Part of a small language model's weights: a variant of Adam for these matrices, 168M tokens.
Each number is 128 + 24 x the weight over its row's rms, rounded and kept within 0 to 255. Layers, rows and columns count from 0. Numbers have three digits each. The size before them is the row's rms in percent of the matrix's.

# layer 7 attention value, 160x160, rms 0.0522, rows 68-88, columns 0-159
115:111146141132133107139121149128070129135127119160127140117143145104099130102104120122170135144129118141173145118155159120122114128121153138129124151099109143138123176153099137146124112091131128135159121137085107140120120130221134121127137091093106158108085148088111069125127130147143155177174118131121173075130121121113160149147121093076119147147177087089176112148118149153121144120161133138167103124100130109168123126116137118127113104109112125125133135154107143077124148097095127
111:123137105132118180154154148124094173118118105105147151168158170156154133137091136099168137161132156088163139067128103150119146109196108115124125113140175110107128141182163120112114129142107108123113102143117128192173134119145124102193137101099125101125153138138124120120092095098132117138132133114122093106135118116130184140095136150104123100156138120118132117134147114078109138130147143134115112137128107147138135116136124138165161134146150112095157133097132143148139187158121131
124:115087130109137079103123126159157116151140187162098153072118109116130111116179136062125088130086097178112133144118139161135131106113126117116123192113087153148120152142121134116123098166112139146083084142124135088101111098109115094079132138159129137127126129147102146130155147125107149132164093138163178138143174123125123156154142116173147160115110156117113145140149158121165111108125141123120105134090138129126112119132114138172114152109125145163135133095129140106150124130130135
117:113155153139134181136129132086113081138148117110171097104080151128141119133143131174154158130169106107146151085115120155129139155150171164161146100114126093126106116123139121138142143124145129143142161115138162118099120148125132119142127125158110095098145122132159127172133113172175122130076146155116136123068067148113064139132126102129113152138143123142135132160111109165118127149151137160133128101113113132125143141117117127070097169115093152114113107157125105131079113081132120
095:133115154142142183107149142158194087118083141127128142115104149099117135119156161109139096126163069053118120109112131145116146106110133130153120131140133109142131154162139153145106142119111131130111115143151150084116133118098127111157132108166117093107143115166144104177123082174158138123139130136116144132142164104131129166151132131122100102162095136131132167158089145141090109159135149119116125117104143117139145162145131167120112173092081095133166136107117124079090131134124122
119:141116142147117098097151119169152121141124151140099147084122112147100121114165140120121091151084104152129122138098177155119128128106136102129126157118124146127149169181118145156056121144142136128088075122132125110102131124085128118156143137157131145108144122154106143122110095121110133097153109142141148130098173091150185133125129156130135092145098146119164144152122163105141147093082145147102146130102098132129109133151126143151123122158139079128186154056130137106149129155125132
089:155150125130167115146136101126143120131135175127115133083093122096097150130162120132142099108108136138123117158117159147105144130100164101148107143115078186110151157170098120130049135119127125133119104142153134142156135146093115161117146161169114174121115074108102101120085067119148131124178112127108132161138144074137185127139108114115140114146125122098112121138128106099135105078092108129129129108114108102129117142128113160129125111171148110119163143102092123099130126132117127
093:100119101116090118134128147124103145123077140112137095160088168131205108099142127146138095119122149137123168082120098095115132102131120126105136144147142123104106092156137115118104139188173131131105162134183153143100139111125138153100136149096129120157145166139124124140139118139148116126131148160175114143104064113149075137089153082125129109112115163118159103133129119099124114104153092160108154101122142121132137129141110155129144153162120123135172132099165153122163157126116103
091:121081135090137147102141136127099169113098119104124151174158130146125106127115139111138125102141099080102125121157105143125152117159065121128132128144165115146107129114172107073200144114070148159097112147116116147136119110122104133123118092100146124160154143152104153136130172126122098140143119108161103154154133181113113117150141130150136097110129154132099122084159126143114138160140130109116145133141169148154143116154168157112110177131067144142102129155136141156118167137129133
123:127081122102132158109148127129149087131108120135153117103100153124159104112203132128139133118150086097103096109112074177153155093160121134151088121133128130137109142144159109084140125154120117160110100127172129111143116133148122129113121107144116126142198119161132176143150153160151139127136116125170138149123136162139109152135146114166144154116144157125101170108122126158109132149164152139122152110131100147144159138152101165135090179076068141123143118148142128137118140144150144
087:115141100153112049097111141118141092171171141113107127133131115079140138159115121154090098175111133145160110152111123150143128140137154103137115123126143158133167101120149148183080091111154141078129123126119149111134135103130111103113157157147110147129113128110075116111147123161146180132089151095107128116097140088128134108096096173136155183109092117114138154120092146117104119136119104126147111141130080123120120132132125106127166086123157127140118130100175122120163116129114128
111:119143127143148108093129157125123188141186187135094153101156102144132146138110134110101144166079130139130133104094129131126143127170136105129112135120185153110174170171156143158102084110138099120095116141091149151122126072082123110143124150143124135114119110114059136122117128079149128103100144102123116153113108117124140117109106187179151118100102130134119139088139129083127160114095126111149118139122103126124142098139135156146144119137140119134091132114121119159149155133113134
097:142140099100145100126109141075075147127133136129145103156200136145114142157048118145123153130146136152137106118182130089128116154122098125072122117131123137130114118118121112106154120142144118137138121126071127185134119090181113121103129119065138143167056152095139130114103118096146119171137120118106130108160089133119138100127149117115158150123144090128128099112146116081169119112160088113145110139135133128127127102111125087142138135128125135121097124151140133116129121115096120
119:118124104148153118171109198145099125125161083127123181140149115122102123141081145104149192143157143107140107123161130145121134109200145143153126077136137138148153123145160128121125134102124112121105106117090136182143125126168127116147115104123119133115158108107143178115166153116090148136122137152101126133124140133115132138133082159117117120113154124155090151098126111116106158146102142094135103129135116140104127107172139124181142117087146124120099135145099108176131166128125180
108:163141156107151168115135062120132154110106132122155083137100144126137143128144126172077096119121128111123132131124137049114131134095145125084150129134099119120104108103083161102149147101139134114176161134171130134154128138106130141104116123117126129145103112142129090123105094141167099117126126128138105122139109120134129099131123117096130054121128134137142099164121119161107117127142079159128156130163165114150138126115141139092104128082098096119162127177144139088083089120142103
108:116170126163133146127077182143114088134144122102125169199141128149143138155097148118149219143160111124163116088150119149115110121184146152149143105121163093139124097122172104162168128132130130134140143132087123127081122146104140114184125095135113083088115149149188146117146131116105139134092150127118130099096114165112093161115133129117126134148128118144118119123133144114135141166112185143130118129150117148106130117119131131135134127109141132096089135127121111127111112131131131
100:101111111111133118136149145087134119114072103113118126137151111144181091137072098141100114104125147116126101137139113087140133127108106120127120109152114116148132059056166133115178147116139133122129154097131147138134138138132128081110119137100119118139121176154132159120103159131111088108080124117132104115124138113127096074134142159120100141108101126166143104126132095130083132128087075089102119128135156127119141131124147101120139184162132103143091121115121142162116075155129133
077:138119094124112129190146090128098148134109132159137124138134125142129111124106131179114165114158140117095129149157130113117121127143119142094103131144138130146113092049125146119151162101145125105143125102140119138138123121149113137126102096087169110135148130112133143115128178146118116124091138077128086125184146157122103091132125122131134172092119124124105140060180124139103147126178127126117122136146145135111127115097147124089078079119153166130109107153167116170161113104156149
108:125166113167127144121117100113092186127189105104121144151142129119127194179094134133119161155125160133130133131115125116123111164151121131138110109125158107079132147136148140156117127120105117082162164119095132161122122132113115117165115117126124092117118131071126110096103094075150137144092153086094112101124096143126159108093111166139136126130124088156128142119123112097123150148135149137150112139150106135102112113080149090121179093151191103122108119149130121135105121107137128
127:142104117128115104161114097145162112147073176181117106103101132101139113098167126133113106101132132165090129171122126106115130130079165138082125157127046147154092133094088134106110154149160141128111144091157110079098119153116128138050118161140124148143132138150139152139157143178112136136139103163159151146147167118132093140138151111127124132134134162094117116129157147125144085106119125111109125120108142129105122139140097141141103127135145142155161127130138141094125112124134138
115:128112098152139110113128163171146069162146156161093132086079118070116117113179132130145117141132108130112106148101097157134133096167168138160106143102108143159149147129118154154073131133137128128110126130152134062098124131108134124129109103140118132098185095145111140152144149159152171131113125123134113129146151110147088146144085113141135174123105136133119148137108149125103115148111133129160128110111095138142108131172109201109074092106098119124139125133156120132129145121139129
# layer 7 attention output (transposed), 160x160, rms 0.0496, rows 68-87, columns 0-159
113:146120135127140131100112076141157128175174162131115137149145177132138089122147111137163104117146124119105134132127128144125129116119129080137114087114119124095138125131128151102091120122120119129117149142156127134124148115068134170108093153110177151158116151104099133144121117134121114077149095123104048163127122124141148105079112126140160081126120150116127134166111134150179113118106136135117186120119156124140096116166095118167140114163155126149116145146162153157153163173129149
115:165124113130139082093114088131156143140112149160189171092108136114107146106116123142114125078171110155135115128138106116158140126070134139141115165153091128123121135154088085130177093118140125136128144120129111114124152148162135130098142124137153140129106092117132147115097132136114160137111115141119194130082146130139167120101109117147169130111101133129119110077097129091154105149093137094070136176112116111088139097121117149118119144117153148122180137133134116103121102095157130
128:119121148110125095174136159128132140111120095136119081163158143137145134195158131128093090194098132112187123117109147100110126121104105133119132097088179152114167127110163137134129158091143132132113135132127123109131140089101154121145109104112117077115135166105137128130118106107145152139105154109076111134120123111135156080130161119082108155106110100133170116146138106147126137129151102089156133120116120130128138115127119132118120093124173089123104197132092119090133112096123133
123:140116115133154134082143145082118112166109119083109154083089106134139086082115114118151155114135101095092084138119110166142148117162100078134110130153148112129148121128120137137137121161118114149148090124156152145135117164156126145119097129144116181147124105149138159138143144131138151115112126099175131134151088130120122142149116150183116125114172133138098124119112122175122133139148137161138125109159133147171128120141128133154131173117062133126101072131142167179114144181125119
105:107144139132173099106129122079097140173101097104110136120157134148121110142120123128125126179101123143129089156159115167140169143128099141099145132112123145098190114123117128127175126116134115115141115132107134123148114103111132110086112139152148144119081111137135116164137142097097176121074087097114188080126100142119147127162115184107131152102150129172094095126186096120157136112139134103154131120153118142144140097119124110150125146122160113150070144136122103140133153114140118
126:106130169100140095157152112123114160128135099125112103172160144138127150155096131116089096157131141123177110149151149109135163140083134149100122122100110126112161143102132091119127150079137141102121132127098110120139132081106156098138153129104170086119083151118148113123126101111092139148087131120102154090125123104110144133172124129110133118114125104139100097102182118086153097120158147079155134121124139115121139118126123131142128093133187111128109172131112074099140127063140117
101:074102164104114071177164110129121160132141117143126116162179119113135098109111119133126104169120137118174129162111132100131158132096114130110112146122108094102155117079153076124122152099152154083094106134101121131123146109132157081133128150101167107098086147130136146137154121118077142082126135134129144083121142132080114114175125138107130095109129124108117107111157136086152111126143176126155120112116145147130129094142100123156136118128149131161135117114137074142144148087133113
091:134127123133145133071117093134148115120127144107168092115105077107112126133131133090119170139134111113134116141129081116126120164093087119089134160106135124161126122099150110131102112189117121121145108117135112103118130115167093088126158109175085135099122140117133166101142150171153158121130090113120121117139107164100167078153106135135127163101150082108097147087121131147108096149122161132127111111137121146096120124149147114100135151154102117148160172095140146106069134102159136
100:138124087123129137118097147154134102124103102148154166088109141103107153119179121149126129141101119158108154104137108149132087121156117138137142141151162163160107126147126132113146116163156140157128155132127104109126113136169105138104108114143087155128163141149104107149130150133173172140133117125110156132130144145171134119083126139143120202131092113114149156140108129174076173151115077081100091147141095124107151110082150110098137147099140135109132139120093156089129106161129163
125:133108105140146118098139173114100124128095088125133153085107122108131101138135124129109099159104133123139096133118100126126125130123100114113133135144195132141181140108126143137175123144160130175134130141102098121116094108134136109097110094156091135113108119158131159101135166113155194131076149087121180126143115145125152077139117137147104200106126114136160142123108108175090172155139097096133109104148108144146118095130141116132134167111121101116101145117093167117110113138129118
093:136120174122107136172141126141100133110159129134074069146128117176135133160105130107114137133139137108133124123119154100112127115098147127125124116142117092099138143131112138142109151100092128080131124160111133141129136109106134127156128119127145108125118121115139123086116101106122073172164172154114134141150191121087103173133158094108135099127164170129101139110133133083184137108113215126165177120118106118159111145124137133088131107140175123103134143141148115140126140112154109
113:158106143059110096183145139148130127117129084151125126155134143122111157162121134133101120091148108123160117141110183111088123114122151137179134121161099076142114139118115089133106161091103139105109109140109135129117163136124136131168134099100121128130127117114121117112083091133116114170124165148115163109117170112090127182125138100105112101126132158136130121100129137115159118166119176085128155140124112114147144130106129144077138105106174171106155168146098124119132098100140132
108:143124089132108135130108120166150115138137162143145142126108131098125139113175115127164146100148145126107171085094119115143073093128139101169116134124119144141088123154133136122104123123117130136111131125184129116111160162135150155143141149121099134139193147108110130106109129156147094107204153158128096187119179122150105113083121115123148128155123149076146128157081155169117126122104134142084135138106149123121109138140130138096135109141116151141173175142150174136126132145111151
123:162128114138111136111139109133120122111130141151124150095105204146157164158150108140117070080141129154133111121130152106133140109114166138174138112156118101100073157134099149118167097122112125159132140138131130114127106167116147147147161139114150131158107084134108094118069112117108103165141150127122163128107142165144148154083169077126121145154117148145147164120098130139136161125105091140097152107128117119141167134100124154126091136131148159059151141143116140131158115153133112
110:095156100131134132096134136128125119128099115123130166150147081105078085078120130124164192118127148129104139132116081163126106161155085120086141139136120143145161111132136128119126126141120140119116134118120139157120148141143095129105154137121114148109126141130144108153193180149105134103133098151162105114178137160091077127147089176153169116159130123119115133147134128127118126114115130155120096126143121132091097124152116089144159155141091135189093095120144140170113163152112120
108:176133138153125158088126111079132121137118131080125137088107168151132152132107114138130115081146111134098124114147139131156164118135155135168123095138099135126091154163102168125137085141096081155163100098159149107155117158120129165132135143129133135164143074118120108128077115136133094170108120134125138134097103117173157167106164101143106124133158142193097129126137099151124121115111099152096151111123114119150171167123139169130095119132122162098120156147136133159137128148138145
106:149154092143131148133123137184114109125148140132132124096083066123090162106167159122115154161115159135101149077133111146145087098155126134126151183102169141152090122170114144153123113164138135128118121177131113132117127140179133160152167144155091118151174142139153113137141122127154127148179145154146149155132143139126086177115122110115137133158132132097107143124106146128115159138140131135118097155106136159112125142090154121077131133097102128108159123123158150093102148160108121
079:121122100159102184119115159153138103078151121146126138086105143115138131135173138125132137119123148165106147121129113122105102118179143129172128124163119130141091123133153156110136121179108125136130174120121131149142108136130063148106114132131100140139141124131119135109138162132158109122163119157149110160155123161164064153093122112140094136146091156112159162157072134154114153133098108143130115142126126135112113141130119106131116134121070139101143035156128149101126123165101136
114:143151145127118133139116142128136134136126160146125145149122132146120125091086134130142174060180117134093144117106157118107133142142172112152125114172068099139099134154093110123131121110091103119141104111127148141129171179133115164143123126114153151126125079128110124100101122155106084155109129148162102136120140106103093190126126120154141064137152172130137113099134140109179100138098162152097134146138128088124127133137114168127114117115109190134144088149153127162141106125136125
132:092123124146123160113145142124132109087152120138110078141158132107139120175162122121102122194086156127178128124122114115127138127136081133108125107078169147127170106091176146123127157140112133124135147123137140110141124080093119106124140130133116066109111155114128134128175134100139142103129119108110108132140092137116114074154127119073103151133094092125159142160122112148082133104156097171166131083111144141109114131139125122157100107123104079143107135117108097109149145105106130